From a checkpoint of a small transformer trained on Wikipedia.
Architecture: LayerNorm before each block, untied embeddings.
Training: a variant of Adam for these matrices, 448M tokens, 6839 steps.
Each number is 50 + 15 x the weight over its row's rms, rounded and kept within 0 to 99. Layers, rows and columns count from 0. The size before them is the row's rms in percent of the matrix's.

# up: layer 4 MLP up, 1792x448, rms 0.0209, rows 94-146, columns 0-63
# down: layer 4 MLP down (transposed), 1792x448, rms 0.0143, rows 94-145, columns 0-63
up94 046:55 45 56 92 37 33 36 67 36 73 71 57 26 65 61 52 71 48 68 62 28 48 40 46 18 81 23 59 45 58 43 63 51 38 68 60 37 50 15 52 62 75 61 71 37 40 68 59 47 26 43 54 46 72 23 59 36 77 37 68 60 26 54 36
down94 047:13 58 78 41 47 66 33 68 47 23 57 48 62 52 31 42 52 85 66 27 77 38 64 86 54 57 44 34 16 49 66 55 77 43 52 44 27 51 55 54 54 41 49 37 65 59 62 43 53 56 82 59 56 55 44 27 57 65 59 37 90 73 30 62
up95 063:44 46 48 51 63 44 37 66 18 63 51 70 50 23 31 58 66 55 53 40 34 48 65 63 35 38 54 45 42 50 45 35 32 52 74 46 40 02 18 55 79 76 58 44 61 32 70 42 49 40 35 48 28 34 17 48 64 52 41 54 69 62 57 28
down95 057:34 57 62 49 44 35 50 20 50 48 32 11 74 44 47 43 54 49 44 70 81 60 56 32 52 73 36 53 62 54 55 44 47 68 52 48 54 62 63 78 69 27 52 57 50 69 64 51 39 57 49 49 68 56 75 66 37 52 67 53 52 59 53 37
up96 140:43 56 54 60 44 60 40 49 35 52 39 51 45 20 47 76 61 57 67 59 90 58 53 49 56 88 26 93 28 67 61 64 31 55 06 64 66 45 47 23 53 57 32 46 31 86 62 40 65 49 43 51 50 42 52 62 69 47 54 35 51 49 31 37
down96 118:47 57 43 27 44 40 60 65 66 46 54 41 59 72 56 25 34 41 32 56 26 09 59 52 59 26 82 02 51 26 42 40 57 52 54 31 34 60 71 66 53 44 51 47 57 26 72 59 37 56 52 52 47 63 42 24 38 51 18 63 73 60 42 58
up97 045:39 80 66 55 55 66 54 48 50 40 59 33 73 57 50 62 45 47 45 50 49 60 44 27 59 41 52 61 77 51 67 54 39 51 48 49 44 37 34 46 41 50 26 54 39 57 63 69 49 48 47 54 53 55 66 70 60 65 90 58 53 55 52 43
down97 046:43 45 63 53 49 66 43 41 35 64 38 55 26 38 61 56 48 42 57 44 47 51 32 31 45 61 33 56 47 53 40 79 57 59 63 70 47 78 56 46 57 79 41 65 60 49 63 37 72 34 60 53 72 61 52 45 47 43 62 55 68 42 39 59
up98 051:47 57 35 48 55 60 56 70 41 27 66 39 56 36 50 74 44 51 52 41 43 59 50 68 70 45 26 33 81 29 64 53 69 57 47 36 37 23 82 53 51 27 40 45 33 59 63 68 51 46 38 46 42 40 61 60 47 52 33 67 66 44 51 40
down98 051:51 36 43 47 46 39 51 58 59 58 39 35 32 41 48 16 38 35 45 78 58 47 67 40 63 23 74 81 44 53 48 68 67 41 57 78 55 45 49 40 59 72 24 64 69 16 44 57 33 56 55 53 51 43 38 44 68 60 23 62 17 72 54 50
up99 123:47 73 41 67 45 46 62 55 68 32 40 67 46 49 39 60 45 51 51 57 39 54 49 43 52 44 46 41 44 46 39 56 41 45 43 56 50 22 26 87 30 35 53 77 63 55 55 45 47 41 41 43 82 45 52 57 45 39 54 77 61 54 45 34
down99 100:64 52 46 47 55 53 59 39 48 65 61 62 49 50 57 54 63 85 37 43 78 69 80 40 63 46 43 69 55 56 57 51 59 44 63 66 54 61 43 25 57 49 37 27 22 50 50 46 37 63 59 63 53 44 60 29 24 74 59 33 77 45 53 47
up100 169:72 61 77 63 18 67 38 57 66 23 43 47 65 43 58 81 83 40 78 49 40 41 46 65 60 69 60 50 53 23 42 62 12 44 60 48 41 49 39 69 28 39 56 80 56 43 77 57 34 60 39 69 87 52 38 21 28 17 28 69 58 43 49 48
down100 147:22 30 18 42 41 60 40 45 66 58 71 48 55 38 31 55 49 50 40 18 78 65 41 55 44 61 58 48 30 52 17 47 51 63 37 65 73 59 40 37 84 43 34 50 55 64 41 62 60 32 58 53 40 57 46 84 31 53 53 58 70 44 63 48
up101 050:43 22 39 40 31 56 67 42 34 53 52 65 33 16 40 73 58 55 72 29 45 46 26 65 58 46 43 78 52 41 62 53 83 50 64 58 63 45 25 66 27 76 59 60 43 58 64 25 81 79 67 42 36 35 46 48 69 54 42 31 64 47 45 45
down101 049:21 57 51 53 38 35 33 41 60 40 51 39 83 37 06 40 19 52 45 65 62 55 68 50 85 45 36 53 55 58 47 26 04 56 55 40 27 43 53 66 58 31 34 56 31 43 47 49 42 38 50 23 50 59 53 55 39 44 38 59 58 34 51 64
up102 141:59 63 40 57 23 60 62 49 35 51 70 41 90 73 49 41 56 62 36 70 35 58 36 33 31 38 34 52 21 50 60 45 59 46 50 60 41 73 57 39 38 49 60 47 32 25 53 42 85 68 52 61 42 34 43 21 61 61 68 40 51 49 20 51
down102 144:36 13 52 29 89 51 40 68 50 40 33 26 40 48 41 53 48 36 63 38 59 37 70 55 56 55 51 50 53 33 46 56 50 53 65 36 58 36 45 54 70 50 53 38 55 68 59 42 24 52 56 58 59 72 67 77 52 54 56 47 00 62 64 53
up103 054:33 49 28 70 32 55 59 49 35 33 47 71 63 45 17 61 68 66 15 38 39 30 42 58 40 50 36 62 41 57 50 59 64 68 18 57 75 53 38 31 45 33 38 57 50 50 86 25 79 66 64 59 55 63 71 42 64 51 71 52 45 30 42 37
down103 050:36 71 55 51 49 68 26 54 42 44 61 22 72 33 35 49 36 90 85 87 51 33 53 52 50 53 50 34 58 51 50 43 43 47 48 68 61 60 78 45 79 47 78 62 53 60 41 81 23 55 61 61 42 29 27 65 36 50 40 62 38 49 71 51
up104 110:49 55 61 35 41 33 22 52 55 49 50 44 50 26 30 57 54 53 57 29 46 71 43 58 46 51 32 35 72 53 38 52 67 57 70 35 46 69 64 71 50 64 63 71 18 56 79 72 46 56 44 53 25 36 42 69 63 53 49 47 56 33 50 46
down104 099:51 26 19 45 53 62 71 45 58 60 28 41 40 67 69 38 35 33 47 60 87 40 47 67 53 40 47 54 42 45 66 64 51 46 50 69 63 47 44 61 34 43 29 64 56 41 23 57 55 48 55 68 61 45 39 32 50 22 55 33 75 67 53 53
up105 055:41 56 44 39 36 36 35 38 44 70 36 48 63 84 29 46 69 50 48 48 64 34 32 29 73 59 30 33 52 40 41 37 26 53 47 44 78 33 62 84 20 43 55 63 40 53 58 44 46 72 63 79 66 55 49 52 62 54 44 56 49 52 53 31
down105 051:63 53 82 46 51 79 70 60 68 54 68 71 45 28 35 53 62 42 51 67 51 43 36 32 39 39 54 59 23 57 71 35 39 53 43 70 49 76 50 55 44 42 43 56 60 40 37 51 77 54 53 10 47 42 46 46 51 58 58 40 72 62 56 39
up106 214:47 46 56 54 42 74 61 39 50 42 39 27 46 44 30 60 37 46 60 75 55 38 34 42 38 55 35 29 41 52 44 61 43 51 64 54 51 37 19 40 33 57 46 64 61 59 49 62 40 49 58 43 58 67 57 59 39 10 75 61 50 70 29 59
down106 232:45 54 51 66 43 32 68 51 33 51 58 67 52 35 60 30 69 57 52 32 68 50 57 52 63 47 55 75 53 45 59 46 55 30 37 38 37 35 84 52 49 46 45 31 34 73 41 40 55 51 54 59 48 39 31 45 72 69 23 47 46 36 65 46
up107 061:61 76 39 45 56 55 42 53 71 46 58 47 54 27 24 63 63 47 49 43 58 75 24 73 44 55 39 56 26 63 50 48 56 57 72 52 39 41 58 45 51 46 67 50 54 26 20 58 47 38 59 77 41 25 45 58 10 64 56 59 62 44 45 44
down107 054:29 11 72 65 59 75 44 49 76 59 45 43 40 62 58 46 64 69 27 49 46 66 57 24 53 49 38 58 58 50 33 24 38 18 32 63 53 54 51 52 28 42 49 52 43 59 40 54 28 58 39 29 43 45 48 43 44 31 55 46 36 62 31 53
up108 208:54 53 53 49 52 53 22 67 43 42 62 52 44 38 43 41 21 45 69 40 44 00 42 58 62 64 68 71 24 54 59 54 45 42 76 55 52 36 50 41 21 80 37 73 35 57 35 37 39 70 41 54 72 65 99 38 48 52 64 20 61 45 51 56
down108 216:62 33 61 58 48 62 41 52 39 46 62 48 51 36 67 60 34 35 65 41 93 23 48 48 37 95 46 60 65 56 47 44 43 53 38 43 68 51 53 57 27 44 75 52 26 54 42 52 60 66 43 50 69 70 87 40 69 42 40 23 70 54 42 51
up109 122:35 50 32 43 59 29 53 60 26 22 47 28 33 49 31 35 36 25 66 46 53 64 80 47 64 54 38 81 57 68 97 21 65 59 64 51 57 69 50 92 57 70 61 66 55 59 47 70 58 51 52 53 33 63 39 71 44 32 37 45 63 42 43 39
down109 084:46 23 63 46 40 63 46 28 60 54 49 75 82 50 54 59 54 54 45 72 46 30 41 59 61 47 28 37 26 45 18 67 60 44 52 54 66 59 52 16 37 30 39 37 59 48 52 27 31 63 53 39 33 46 52 67 43 54 53 47 37 33 57 60
up110 051:54 67 44 13 32 50 51 47 58 84 22 21 52 51 59 51 48 55 47 64 39 48 56 53 65 30 32 61 31 38 41 72 46 32 75 44 73 53 34 95 55 50 67 31 24 39 72 08 59 57 41 48 49 62 19 35 78 64 24 35 65 39 65 45
down110 050:22 34 28 58 70 05 75 50 76 41 46 43 68 38 26 34 38 33 45 56 52 69 56 61 41 40 52 58 44 52 64 25 24 53 32 32 28 49 48 58 34 44 17 69 61 36 51 79 53 35 48 33 56 45 87 53 41 56 67 41 51 50 36 61
up111 044:59 62 51 56 70 34 50 74 47 49 46 51 67 36 42 43 54 57 13 56 28 30 32 28 44 32 42 46 84 49 42 43 57 67 44 51 50 49 18 32 46 58 54 52 34 47 63 40 30 63 36 55 49 40 46 68 61 51 57 36 61 19 71 38
down111 044:59 63 44 26 44 50 44 38 54 47 65 40 70 44 31 53 62 72 51 62 85 78 56 53 77 34 51 62 50 57 60 45 52 41 47 32 73 39 50 60 25 74 66 52 64 53 45 55 53 40 76 58 66 55 70 60 31 54 41 65 63 63 22 42
up112 049:66 48 44 57 69 58 44 43 46 18 47 32 39 41 30 72 63 39 35 61 68 55 58 64 60 43 22 25 43 29 67 55 42 66 60 56 72 40 67 51 63 50 57 47 37 52 40 40 52 26 39 41 32 27 26 24 34 63 43 41 61 59 51 53
down112 047:50 26 45 57 69 40 43 45 83 60 61 41 63 58 55 21 54 45 21 47 43 41 52 44 53 18 63 66 54 62 45 40 47 30 50 64 54 56 45 48 35 68 57 28 73 39 30 59 54 36 43 44 34 45 60 76 68 36 40 77 79 38 55 46
up113 125:26 45 62 34 34 47 30 42 28 52 44 71 70 28 39 80 31 50 63 69 55 36 54 95 75 49 40 26 56 39 50 42 23 46 39 72 20 32 54 39 54 58 27 52 44 51 93 41 33 39 48 41 36 29 42 56 63 68 40 47 52 30 70 46
down113 115:62 54 25 67 51 73 71 50 65 57 45 54 28 72 51 39 63 72 31 26 62 63 62 37 27 56 46 51 49 65 49 68 69 55 69 32 69 41 54 63 24 42 48 36 69 60 27 56 46 47 51 44 57 91 56 44 30 34 37 57 74 76 48 64
up114 179:39 49 59 27 53 81 58 63 70 46 59 52 21 38 73 66 53 46 39 81 35 42 69 56 47 28 44 45 52 49 52 56 52 53 73 38 49 61 56 31 40 33 23 65 69 42 62 43 35 45 43 72 57 47 47 29 48 36 20 56 55 59 35 56
down114 224:46 60 31 57 41 24 56 49 37 49 46 44 72 74 26 30 46 70 54 13 72 53 38 51 35 67 48 55 62 71 52 60 29 46 43 59 51 40 42 56 45 76 65 24 44 66 51 66 69 50 40 34 28 48 48 76 62 65 78 44 26 27 69 53
up115 161:80 38 70 49 58 57 69 32 60 39 56 37 67 50 36 69 38 58 28 62 50 35 43 68 38 50 51 55 32 87 31 51 32 38 37 54 46 28 39 29 30 40 60 53 70 51 43 55 68 47 37 79 92 35 56 72 73 31 62 66 48 43 87 44
down115 154:43 59 35 46 34 45 32 58 51 58 50 45 53 42 51 55 27 58 49 39 76 42 85 55 54 37 37 37 85 32 75 44 49 58 93 37 42 40 35 60 55 65 68 37 41 47 47 28 46 50 53 61 27 75 34 39 29 46 33 53 80 64 43 58
up116 049:30 64 61 48 60 48 68 81 47 51 48 56 44 32 49 71 58 58 29 41 31 49 60 31 13 67 27 35 48 49 50 66 62 55 29 22 60 27 58 10 51 47 52 32 35 75 67 84 50 78 60 65 33 76 35 67 57 44 33 41 58 52 38 50
down116 046:58 43 24 30 62 38 36 61 47 49 46 50 20 58 40 29 44 65 85 68 43 19 59 73 36 46 52 73 40 60 53 39 71 63 70 63 29 69 31 61 37 62 54 59 54 52 32 12 42 31 68 56 40 39 61 40 53 71 47 68 69 67 32 48
up117 048:44 44 35 61 42 49 61 64 35 73 49 26 46 37 65 43 46 51 59 29 44 50 28 35 35 65 29 59 25 84 48 72 65 49 38 69 68 79 48 25 66 63 35 52 34 23 64 48 68 42 38 52 41 47 62 42 49 70 80 49 53 58 57 52
down117 044:19 59 47 57 61 59 41 42 59 40 56 30 24 51 40 33 55 67 63 66 50 49 72 55 84 43 23 48 64 58 38 43 47 51 59 37 41 45 53 68 31 34 41 47 39 86 44 62 55 51 55 87 59 50 57 70 49 60 60 70 40 42 54 52
up118 154:58 34 32 54 57 25 64 45 56 62 60 67 56 41 65 23 38 69 15 47 59 45 60 42 48 44 43 45 69 71 16 52 53 48 82 73 38 31 46 58 86 68 57 47 51 50 52 61 69 35 54 36 26 78 48 39 32 75 39 63 59 26 53 46
down118 187:49 61 65 43 49 79 23 44 44 50 49 26 40 60 36 70 55 28 71 53 28 66 35 59 54 52 40 72 59 44 70 26 53 49 23 52 54 55 38 40 26 31 57 62 42 59 57 39 50 46 41 52 82 51 52 51 42 27 48 53 00 56 54 60
up119 178:50 36 64 29 75 55 63 69 54 53 63 19 38 53 57 87 45 37 27 63 42 58 36 55 62 39 44 33 57 70 39 54 50 67 51 45 34 57 63 52 39 27 20 64 74 53 46 25 45 34 61 88 54 60 57 53 51 26 54 78 69 58 54 62
down119 178:72 71 43 66 27 63 56 49 42 53 47 56 58 61 37 19 78 82 64 32 71 48 49 33 86 48 37 32 35 12 46 58 56 41 74 58 40 43 57 33 61 69 51 58 41 47 59 83 24 54 52 29 45 52 26 34 49 70 54 28 35 60 56 33
up120 139:51 64 33 71 36 71 45 54 43 89 48 72 75 34 80 58 47 60 59 57 46 51 39 32 49 62 28 49 69 45 51 32 58 57 65 42 60 56 41 60 22 45 42 44 68 48 50 43 55 47 51 35 46 54 42 59 39 24 15 52 58 45 30 54
down120 142:46 22 73 22 56 36 54 37 52 37 41 39 57 69 31 52 68 62 65 51 46 57 46 52 57 39 60 41 55 39 62 49 40 57 50 71 51 40 42 44 81 33 50 75 50 84 51 56 60 33 47 50 72 66 31 41 32 60 52 40 00 39 64 59
up121 121:50 85 65 31 32 52 57 44 40 48 60 54 76 33 51 53 57 37 33 54 27 52 45 68 51 84 15 59 71 46 40 67 61 48 77 40 36 52 39 66 50 51 37 24 52 62 75 57 77 54 57 51 22 93 56 63 79 49 76 45 47 49 63 56
down121 113:72 32 33 46 76 41 36 33 99 61 37 56 31 40 55 53 39 56 40 42 59 57 55 60 58 21 64 52 54 68 51 39 48 43 51 46 52 66 41 32 59 37 43 77 47 46 22 41 26 50 17 68 50 23 47 55 46 57 55 60 52 42 53 64
up122 045:45 49 71 05 50 25 64 63 54 77 37 45 51 14 71 78 84 51 64 58 54 39 64 68 39 39 63 56 36 58 55 87 83 65 50 55 61 50 53 54 54 55 46 44 38 70 39 54 39 69 45 53 30 14 45 57 67 36 62 37 50 87 70 46
down122 044:60 31 36 51 39 44 42 39 56 41 27 28 66 78 30 33 42 38 40 61 44 69 50 47 38 40 64 17 39 55 36 17 29 50 36 51 70 84 49 66 51 71 42 40 68 71 61 72 45 31 39 56 68 20 52 66 58 66 34 45 39 28 35 49
up123 048:58 46 49 74 46 33 48 44 51 28 57 53 26 36 62 45 22 47 81 62 62 52 40 43 35 74 44 23 43 53 47 49 23 40 44 64 25 50 24 34 58 45 41 70 86 18 40 49 49 33 26 42 55 83 13 52 43 58 68 67 63 52 63 71
down123 046:46 85 15 63 36 64 79 51 36 55 67 55 55 53 37 64 57 44 40 52 61 71 67 57 19 52 59 61 27 58 76 74 40 35 49 58 45 25 59 69 49 62 62 43 72 57 53 53 41 54 32 63 41 47 45 44 52 51 52 38 44 69 55 44
up124 179:34 76 30 68 49 19 54 60 56 56 37 51 30 61 25 61 48 35 14 31 80 66 20 45 92 53 56 77 54 59 59 41 46 46 35 47 58 21 33 35 53 56 50 40 48 76 31 40 84 38 15 34 73 45 56 63 30 91 55 53 52 75 59 37
down124 222:41 33 72 32 53 68 56 49 39 55 61 49 48 47 67 56 61 58 64 84 23 27 76 54 14 39 55 30 18 33 44 50 58 53 43 51 44 75 83 31 57 41 41 59 67 31 72 50 31 49 67 56 38 45 39 41 70 45 47 26 54 42 38 65
up125 051:41 59 38 55 58 62 58 95 54 69 60 51 64 47 68 51 12 54 45 36 45 31 60 56 48 46 73 58 32 63 69 35 54 60 51 46 63 39 68 62 55 15 56 33 52 69 79 19 55 52 42 40 27 49 39 43 52 67 32 50 75 57 22 41
down125 051:41 42 49 43 35 63 38 22 35 45 48 60 28 33 20 28 68 61 30 56 44 61 52 48 70 48 57 50 68 52 26 52 72 56 49 19 45 40 39 50 43 49 46 66 30 56 67 64 54 59 71 60 64 51 53 58 62 63 41 64 57 27 44 39
up126 072:43 43 43 41 54 50 52 72 46 45 33 40 59 64 52 57 42 37 67 50 38 58 25 42 72 43 42 57 29 68 37 35 18 44 68 61 52 23 56 60 12 51 46 50 75 42 49 66 46 10 45 48 74 38 73 74 61 45 59 47 42 38 48 56
down126 055:99 54 48 65 27 40 64 65 47 69 79 51 54 31 55 50 53 45 44 58 54 75 55 45 48 18 74 46 44 43 73 74 53 43 21 62 50 51 67 38 39 54 22 29 46 55 28 30 39 60 34 54 30 52 47 28 46 16 22 54 57 63 62 58
up127 051:42 47 37 38 36 52 58 57 58 33 46 63 47 33 52 85 65 51 34 42 52 32 59 96 63 44 38 74 30 32 69 46 54 71 40 62 61 51 21 55 47 49 49 70 51 71 63 33 56 37 46 62 47 66 90 33 54 11 72 66 51 51 28 46
down127 050:53 49 68 59 70 36 23 42 50 49 50 34 75 64 45 44 35 74 57 88 67 49 45 53 62 53 58 18 69 61 34 31 52 61 53 51 50 41 52 55 54 58 72 61 55 63 39 65 52 66 66 58 61 24 26 56 16 67 41 52 57 49 71 49
up128 051:44 54 69 53 33 48 71 64 26 41 74 69 31 34 51 41 68 55 47 56 53 55 33 44 28 23 30 61 51 70 53 45 28 68 63 61 65 77 26 50 56 59 39 58 47 45 75 68 43 44 27 34 41 42 40 60 11 65 41 56 59 59 53 55
down128 049:31 70 53 56 72 45 68 27 55 60 47 52 34 57 62 53 78 75 48 28 60 31 53 73 51 66 51 49 31 53 46 43 66 26 54 65 39 46 51 53 35 50 51 52 63 50 42 55 62 37 62 45 46 42 48 52 57 41 83 66 42 84 49 75
up129 047:42 58 29 60 47 77 33 85 34 37 35 41 72 35 63 62 47 36 51 57 39 27 56 56 34 37 23 62 43 64 74 29 73 34 56 55 24 59 68 45 43 49 28 49 63 31 75 25 33 51 28 22 36 33 60 39 43 53 77 51 64 53 53 38
down129 046:63 38 59 64 47 34 59 57 53 43 41 48 44 60 33 44 43 11 47 51 78 59 38 44 84 46 74 37 87 29 39 65 48 63 61 24 41 16 64 45 58 43 38 54 34 74 44 54 62 59 45 48 69 67 53 48 57 53 34 49 87 64 50 57
up130 100:47 48 27 73 39 65 62 57 42 53 76 59 84 60 26 36 41 23 41 87 15 53 55 52 17 45 33 47 05 67 46 30 38 49 67 79 63 49 52 49 34 43 63 85 59 46 54 47 58 53 52 34 55 54 58 09 60 58 59 28 60 43 25 46
down130 077:56 42 60 32 64 41 43 43 70 67 25 38 44 42 59 75 78 89 28 36 66 51 36 57 67 35 63 63 84 13 42 72 71 44 52 37 46 20 32 36 74 36 41 37 29 46 51 42 22 57 48 70 85 36 47 78 30 63 36 65 60 63 84 68
up131 150:46 47 40 48 39 20 70 48 29 39 57 59 49 56 21 38 52 41 27 35 52 61 48 46 61 58 54 55 57 34 74 20 73 50 62 41 60 57 34 46 64 53 78 55 37 53 34 71 56 60 24 60 67 51 53 38 39 45 63 28 39 89 44 69
down131 158:44 46 61 50 60 62 47 33 48 60 18 39 75 38 77 61 40 53 40 68 70 40 65 64 42 53 27 45 34 49 55 71 16 56 46 70 65 55 38 22 47 21 34 61 52 35 49 34 48 35 77 48 42 40 54 73 55 39 61 58 80 31 68 38
up132 048:21 60 56 58 55 42 39 69 47 51 53 63 58 50 53 38 77 47 63 74 41 59 65 48 43 40 26 37 50 67 67 65 28 64 49 59 33 19 48 78 35 40 27 61 42 39 55 44 38 51 54 61 32 26 47 55 18 11 56 65 48 74 47 52
down132 046:70 53 59 39 59 72 52 56 54 61 41 43 49 74 48 54 69 69 29 39 90 56 48 21 46 28 59 27 94 18 30 73 53 23 76 66 67 68 63 29 70 30 52 43 47 25 45 49 55 49 38 30 59 40 47 69 58 47 56 38 86 30 35 70
up133 163:50 54 48 58 48 65 37 62 64 50 81 52 45 50 52 76 48 52 40 48 50 29 38 53 25 52 17 40 55 57 75 48 50 35 56 63 65 78 35 58 36 32 32 18 58 53 72 60 35 26 29 73 48 49 55 77 67 63 31 51 59 48 58 59
down133 144:32 62 49 63 48 23 74 44 44 36 17 73 41 56 34 30 56 39 52 54 88 49 73 64 68 48 63 67 46 53 24 63 64 56 49 35 51 49 45 21 76 66 53 71 46 39 30 32 54 63 61 46 70 60 19 39 40 35 58 49 92 64 59 36
up134 160:42 33 34 69 52 39 84 52 60 53 25 91 28 67 24 57 35 55 60 39 45 37 49 71 50 55 51 34 30 77 49 43 34 74 46 41 37 63 22 51 30 27 53 59 62 13 60 58 34 52 55 55 77 40 79 26 41 49 69 52 54 75 43 58
down134 149:39 48 55 40 62 63 15 41 44 47 68 17 67 24 57 44 52 47 65 47 64 49 74 27 70 42 40 69 64 24 49 78 68 39 51 73 87 40 65 32 80 73 40 44 28 63 54 36 66 47 70 46 45 57 18 82 42 45 44 60 68 34 72 47
up135 051:63 21 39 50 47 50 62 45 39 47 49 76 42 54 67 68 34 38 58 47 58 39 49 39 62 57 32 57 58 69 49 66 71 41 70 30 26 51 53 58 34 61 48 54 42 54 64 30 38 49 36 41 39 50 69 69 52 69 45 68 54 59 40 62
down135 049:40 34 31 48 37 42 77 22 65 76 44 33 51 53 39 55 37 55 51 54 61 54 58 65 56 54 65 48 24 55 75 47 41 47 49 69 62 50 52 51 52 75 34 57 30 49 24 61 55 58 75 63 67 38 48 44 61 50 45 26 49 50 77 36
up136 050:45 61 45 44 56 61 29 41 24 60 46 79 50 28 40 60 52 40 35 52 39 67 58 75 65 20 25 35 65 67 46 59 36 70 45 36 42 19 39 73 41 43 24 56 43 35 73 47 37 64 50 60 41 21 60 55 44 34 75 96 61 44 50 51
down136 049:64 41 89 60 75 34 78 61 40 62 49 29 45 47 58 37 75 72 58 58 64 54 41 37 25 58 45 53 52 50 52 56 48 29 51 77 52 70 67 54 61 56 52 70 67 59 31 31 56 50 55 25 58 46 39 39 47 52 21 03 46 59 35 31
up137 048:50 41 19 34 42 43 61 60 46 63 55 80 36 51 45 70 13 51 56 72 46 43 42 36 50 59 32 57 70 35 50 23 34 41 49 58 61 64 55 59 39 51 39 84 71 55 70 28 37 49 32 46 53 47 49 17 28 49 46 64 69 55 51 36
down137 047:29 81 64 46 42 58 53 22 21 48 63 40 75 31 34 53 56 41 56 67 43 55 26 58 78 44 37 67 34 39 57 62 46 81 28 51 48 27 54 56 57 42 73 30 74 06 67 76 56 33 86 35 59 38 56 50 37 35 81 41 38 37 71 54
up138 189:59 38 23 42 39 28 48 36 59 69 65 62 64 48 69 57 44 40 48 47 55 01 46 51 75 39 62 39 59 32 51 60 45 58 75 48 77 57 41 42 19 61 65 56 63 36 60 55 39 35 30 60 42 36 67 26 31 42 56 60 43 67 51 20
down138 201:29 62 59 41 39 80 44 70 42 39 34 48 52 64 54 53 49 56 42 52 28 66 37 73 32 66 39 51 42 65 46 22 53 71 24 40 28 43 29 73 63 54 34 56 33 38 32 35 44 70 43 53 50 64 38 47 65 47 32 44 71 59 42 55
up139 140:36 58 68 27 57 64 77 49 46 55 66 52 47 40 46 63 34 47 76 56 52 24 34 52 49 34 37 58 52 52 62 61 42 42 61 78 13 71 65 48 43 33 39 49 45 66 37 57 29 28 52 65 79 24 49 59 54 57 76 68 51 48 49 58
down139 146:52 51 22 56 42 41 17 69 47 62 52 56 50 52 52 51 68 55 36 45 55 54 67 62 21 54 64 44 64 58 43 65 47 72 33 38 86 39 55 33 36 51 35 34 52 35 48 51 70 49 50 47 40 67 55 32 40 33 20 30 41 67 51 42
up140 055:50 60 65 13 53 61 47 56 57 46 46 37 80 43 58 72 43 48 29 53 35 43 79 51 64 40 68 52 68 55 75 51 50 50 40 34 41 38 75 67 64 46 43 62 47 62 73 57 50 69 62 50 45 26 54 57 53 37 39 37 49 81 52 48
down140 049:67 41 18 67 46 38 45 38 31 51 25 38 13 40 62 43 47 40 72 64 19 37 44 45 44 68 40 49 37 49 33 45 59 49 61 38 39 49 47 45 32 65 64 48 22 55 59 49 41 36 51 42 51 57 39 61 41 62 50 47 51 29 53 37
up141 050:37 53 49 19 42 48 58 77 51 72 39 35 54 58 59 65 54 52 32 47 56 72 67 87 64 70 45 60 47 76 53 33 62 39 67 59 49 09 50 63 55 62 55 41 29 43 57 45 48 83 70 55 73 38 52 32 40 58 30 51 54 75 52 37
down141 046:84 37 52 48 32 49 23 38 67 37 27 58 83 67 54 50 42 53 20 63 32 46 46 38 66 38 33 37 49 51 48 32 41 56 34 57 63 75 32 37 51 25 44 32 50 53 64 47 62 29 62 40 53 34 44 66 53 49 79 68 65 54 67 42
up142 050:43 33 47 52 32 49 68 62 48 63 52 37 32 47 39 53 59 67 29 47 44 47 38 32 64 41 49 69 50 83 41 60 43 63 62 82 39 63 34 25 63 60 49 29 46 46 70 29 46 62 52 54 58 60 49 21 33 25 55 37 54 43 30 39
down142 049:40 59 63 42 88 59 47 46 71 54 50 49 52 37 37 43 38 90 49 67 64 43 67 74 49 42 52 32 37 35 49 28 35 66 52 44 68 53 41 72 53 47 26 49 33 38 29 83 36 61 54 20 50 53 52 55 47 74 70 85 72 55 63 79
up143 047:54 59 36 44 47 79 45 66 30 39 45 67 59 48 67 76 65 46 50 74 56 29 82 66 34 44 21 80 66 63 52 59 74 71 60 51 55 36 67 41 42 39 45 41 34 50 60 34 64 49 50 40 51 71 67 33 67 42 66 50 56 57 25 53
down143 048:23 39 58 34 34 22 39 46 50 47 36 39 68 53 35 56 50 60 51 62 54 47 38 50 59 55 48 27 58 47 49 52 55 53 36 42 69 47 68 66 40 52 44 72 55 49 43 61 55 68 75 62 37 49 17 49 53 31 46 61 61 48 75 45
up144 188:56 67 59 38 50 47 17 48 51 66 72 41 36 31 67 57 49 55 57 79 55 75 58 43 37 60 42 42 65 23 68 41 50 57 56 36 66 60 48 80 31 44 25 46 38 41 53 40 75 63 11 50 47 46 28 39 52 65 78 42 69 62 58 65
down144 258:43 40 57 43 58 60 86 62 62 41 36 49 50 46 40 72 61 52 52 40 80 50 38 60 54 57 34 47 32 67 35 77 40 28 37 75 35 26 46 38 60 49 60 44 57 53 30 34 32 45 80 57 54 54 69 52 42 37 40 42 46 23 37 47
up145 101:47 44 30 84 43 31 40 55 35 70 42 51 73 32 46 54 66 50 54 36 32 43 55 40 52 52 26 42 52 40 33 50 27 55 57 46 48 48 41 61 25 58 28 40 49 38 60 32 48 51 53 45 32 57 26 64 55 52 76 76 56 37 48 53
down145 087:36 56 61 34 73 63 42 44 60 47 49 59 68 41 50 42 12 55 42 59 90 42 48 62 49 46 37 56 58 59 69 57 58 73 41 59 49 29 39 50 76 46 72 65 33 63 55 51 51 49 59 70 48 51 64 61 58 69 57 18 79 55 43 81
up146 042:32 54 72 33 36 57 57 69 11 52 39 47 42 44 28 59 87 42 56 57 37 64 60 38 60 72 19 33 58 64 46 47 45 31 50 40 40 37 11 58 45 48 44 75 68 58 69 00 32 66 59 56 44 74 49 67 62 28 66 73 53 31 49 51